{
  "n_layer": 14,
  "d_model": 160,
  "n_head": 5,
  "n_kv_head": 5,
  "head_dim": 32,
  "d_mlp": 640,
  "vocab_size": 1024,
  "activation": "tanh_gelu",
  "norm": "layernorm",
  "norm_place": "pre",
  "norm_eps": 1e-05,
  "positions": "learned",
  "qk_norm": false,
  "attn_scale": 0.177,
  "bias": "all",
  "tie_embeddings": true,
  "parallel_block": false,
  "init": "normal",
  "init_std_qkv": 0.0258,
  "init_std_o": 0.00487,
  "init_std_up": 0.0258,
  "init_std_down": 0.00487,
  "optimizer": "adamw",
  "lr": 0.00287,
  "beta1": 0.9,
  "beta2": 0.99,
  "weight_decay": 0.14,
  "lr_head": 0.00798,
  "grad_clip": 2.0,
  "warmup_steps": 222,
  "schedule": "cos",
  "final_lr_fraction": 0.03,
  "batch_tokens": 65536,
  "seq_len": 256,
  "doc_mask": false,
  "train_tokens": 229500000,
  "steps": 3502,
  "dataset": "wikipedia_en"
}
Each number is 128 + 32 x the weight over its row's rms, rounded and kept within 0 to 255. Layers, rows and columns count from 0. Numbers have three digits each. The size before them is the row's rms in percent of the matrix's.

# layer 11 MLP down, 160x640, rms 0.084, rows 0-21, columns 384-511
100:142179113127135142202127155162117092149140102130140054133108118072127179142156061064117129135086136194132185135128167151124114167106109147108170170164145122171148140130117111110092153094158070174146162119075119111118127137117188134123125118057106128109166111126126114060163104163064063143131146148142179200155106151151165131138060122123154104101109097147115120094106159118158088140084
093:144077126181135176168094133149149114192123090175103096122129114163135082103154105105189152122166125086116153131097083076163126172147128187133088094172157166151127193125136072149157110100128105102158122120141111119133159148119089129129120154145151142131139116086132131132179162144114165164119143115081103157061117169110125074122070110149154069127176115121129174149112061186068102136127
100:199121124138128135190119179177150140082096123075116206111097097148112162086130150129156172111117148095075126090122159090116207142080086119137184100142152122120100129099104132076138119103126151150118093104175112146146190097161111055133123129085091162094124150133126150115122027148177130089129117120158136129076110124133156099126121065054162133135132145165153180147176182077133233149064
094:178121135116147208167069098109135103158102161121081227131066093141136113184119085134122081116135103090174138154180122075057167120092129145155109147111146047098124090154132103177088136146199169156153125152176143079167074078132089172130159166116134138142083152079141205170113144150121152150118067103118084167132126137087115121142079101161124098102126168106142125176135123156156163139102
101:107139121099119089089101130121162146175088089173107165112121060169156113103110160127136127146177149128125181180163136121161119155144103086129105094176111140068155110146145146162134140086158091152171140108113123129142118104116150130114084098127152137121094172096081209109131117063098187102089147141163146118144162157127096126134148069048106186104115096130139153179152169161144122100125
101:121091095170078121117133116127123114134152118128107116199114117132056130181078089165101126110120149117136090137106091092079133151081097131118116162085106088188161122057085097160175092148180123158114146208193092131123152128161139127138130189137111063162101166140142122186163180180097106167095130103118076168056138121126166144169176120142092111165095163181132113112095092186158125106117
099:138132171138167157176116164153143117164105130077187143124164162086111154193134116103084150133116077135114139133155183122170101096140135135096109193232093076122119123109115185143122187077121118176153133132099131149163090138148115168143100142151196156147107138129135085093121129104160189132085124064129180119118072133148104106157083109155140164062196134137082159088141064199104167099115
096:077104104167142109082151132032089067122125098160130187105104120127100110070183172141130134159153099156180106134147166137165141157121148132164158153141073092079111175098123138054094046082155178143151147112142061147151160201152114111059070125129091199131183140154118123136138133143084173117103106128115164109167093170067163135180165130126127109105119104104125115136057180131122121188146
158:133082050112187111115101139137074112115138174121122154144096104077103066097143099111131119180125151088138195084139100151078181146117125108114108087130066097082114125095093132151099146157156170060187186100144117166109119084120096157179179101124150148157182097128142126116089101085107095163161160136125153101134089123038092055116107128158128106109113118072120062113112131129112145139091
102:138112138125157096146094154116158117101146114186123102077115174128208141140144129133207114127186119115138134110111173169169163104113127087134135151128137097176118149130103174124162130159120169114125146161129152183089181126148150110110046145171179107100191106109129201171095162145136135119160181114175132134114117187130133115121119153106081147116091138145107145123112113162125134142139
094:133061146158074090104113144117127045159080132140103117086126061136128156164085138175143188120130069140113139098117162093142183115117122131134127149129167118231105192125093216213164130146136130116114147117073156112185106169159117122100171133182125123118114180138137157111115082184101148096103116111129122113099104088131134135111064065118133133132167148135173146126042141118140129140129
100:152143105123130089159140139154124177138127147175128127099123104139190151157144111124106098179156103131134069138153174167141183168150125155160126140161111157056112199120177214085110109114163145100124153067112146129101107141124129162129150165117191099079138119164140142117122103113127139065094160138163210109137104079060054139093119090116164131138135097088190091140064150127191122129144
098:119074126086102093066089178168198134095089091135119154095157118154160085105080094144154114082103127117155161196170117156079076063082109146093107128136149163207166143133141159116133102107108112128130060106138122128077057097157162133173145134114183107037146136101131088144087147114104127163162118153142166183119175081148071066145124136138131100127198101103137144111167118181097150109156
096:147117170142111166132124150159062104132115114109094127135154132096148150129097136055057164145118102107172163123153120149155107157124204138136068147098060094115120133136141186117154152173088103089141144132160102146157148116065136117134115102174114093179131114182104065122185161099103126131104142193120133166078108119140058115133079165135136143089115081065117176110127149078115045093162
094:107092119070147188066097077149120038127087101137145124161139007119079141127119216126118125118102088160136140169169139146101117131127154157106124142145114120124084107129100133148115165094152097100169099123112138136118182117130104146117130154119127154131104148132080146121135128111107084177183110146121191162110152102148106148161120135147130132151126099117149099110125116140085127110111
092:123116109114196157076125170124176139181141119083113141144120156121170156110120108132120164146089121146131086095134181099168128167129069100094168147118111147109135109158163092151139136107132073158138203127164096116106120139146187101078095154130100135087123146103155186051144131136109110118130122143101137151125109155137140200120099178167148105114133167141101146110128135087148172144146
100:141187147104122114118119117104120119144105120132147099165090106146182133111099175176104057139128074192106129130176153111141143192089166130133056181093131120139093089148144109114149148096093139138124114088115076167093166102132097097124132122072156142101061140111112189131098132098100098191138171171151063191182154159080163093143090121091145176127105131090114086109135094088126124135082
100:079181149115100155153088182130109124145143128163097126148083148170172157180130073106165181134176140099100116127176124170088099130139082136169145190083138128100173128081180154093146176178161155123069113128181142099071125105135113114121166158091161084141083146168113172100189131145145163090123143097117164133102124158153055102115161122085166090116136119166148070135141093127136144129173
097:151123144173093173166136130132111118137134175120140120151148076161138124156156127119134133179098075147117070067134146129120141123082107110124122179113095062108087201139103194137057114082184124157135084129112116147118140155147117103127133176091135084153145143110140116064155130095112064167077116091144149117131096092117130147139138129142118100091105093092120135112088099129155122134075
106:128107110122132149082141123078087133119126146087139137119124117128158116103106138130088122128116159110174154165164148097200162103131111143120146156086158111138153145067081144143090100133109180091096098183078163148119151105113128134079110097142164175067141160112115142163092154105119116129124117177084129103141177119104128176109105188163080119117116148063132135134076121062185157159146
089:170181124090150187115115149093145176156090180079159112124120128144168098139132141158158150100202141117173135109202080130096131105122118147120074133186045127103124097093056097117088150148140121142119108120167127112178133124132070166112155181138127214130130098193122068049152154155053128142083138074118111107101091149115083091157118123129125163132082142123088124143192087115124183157171
103:139103099133092141132131045159131119128092125105090135170150146151193162097133142113131114113136081092154149125140139154119073137140137141131082124101091193158138073121123067123150154187152103091132161089136164104219135144113119193127069100147108145144146129103146186139088119172173145157091137116139135180155175077174086118130181071125155105135115142152159142172119169119121131191074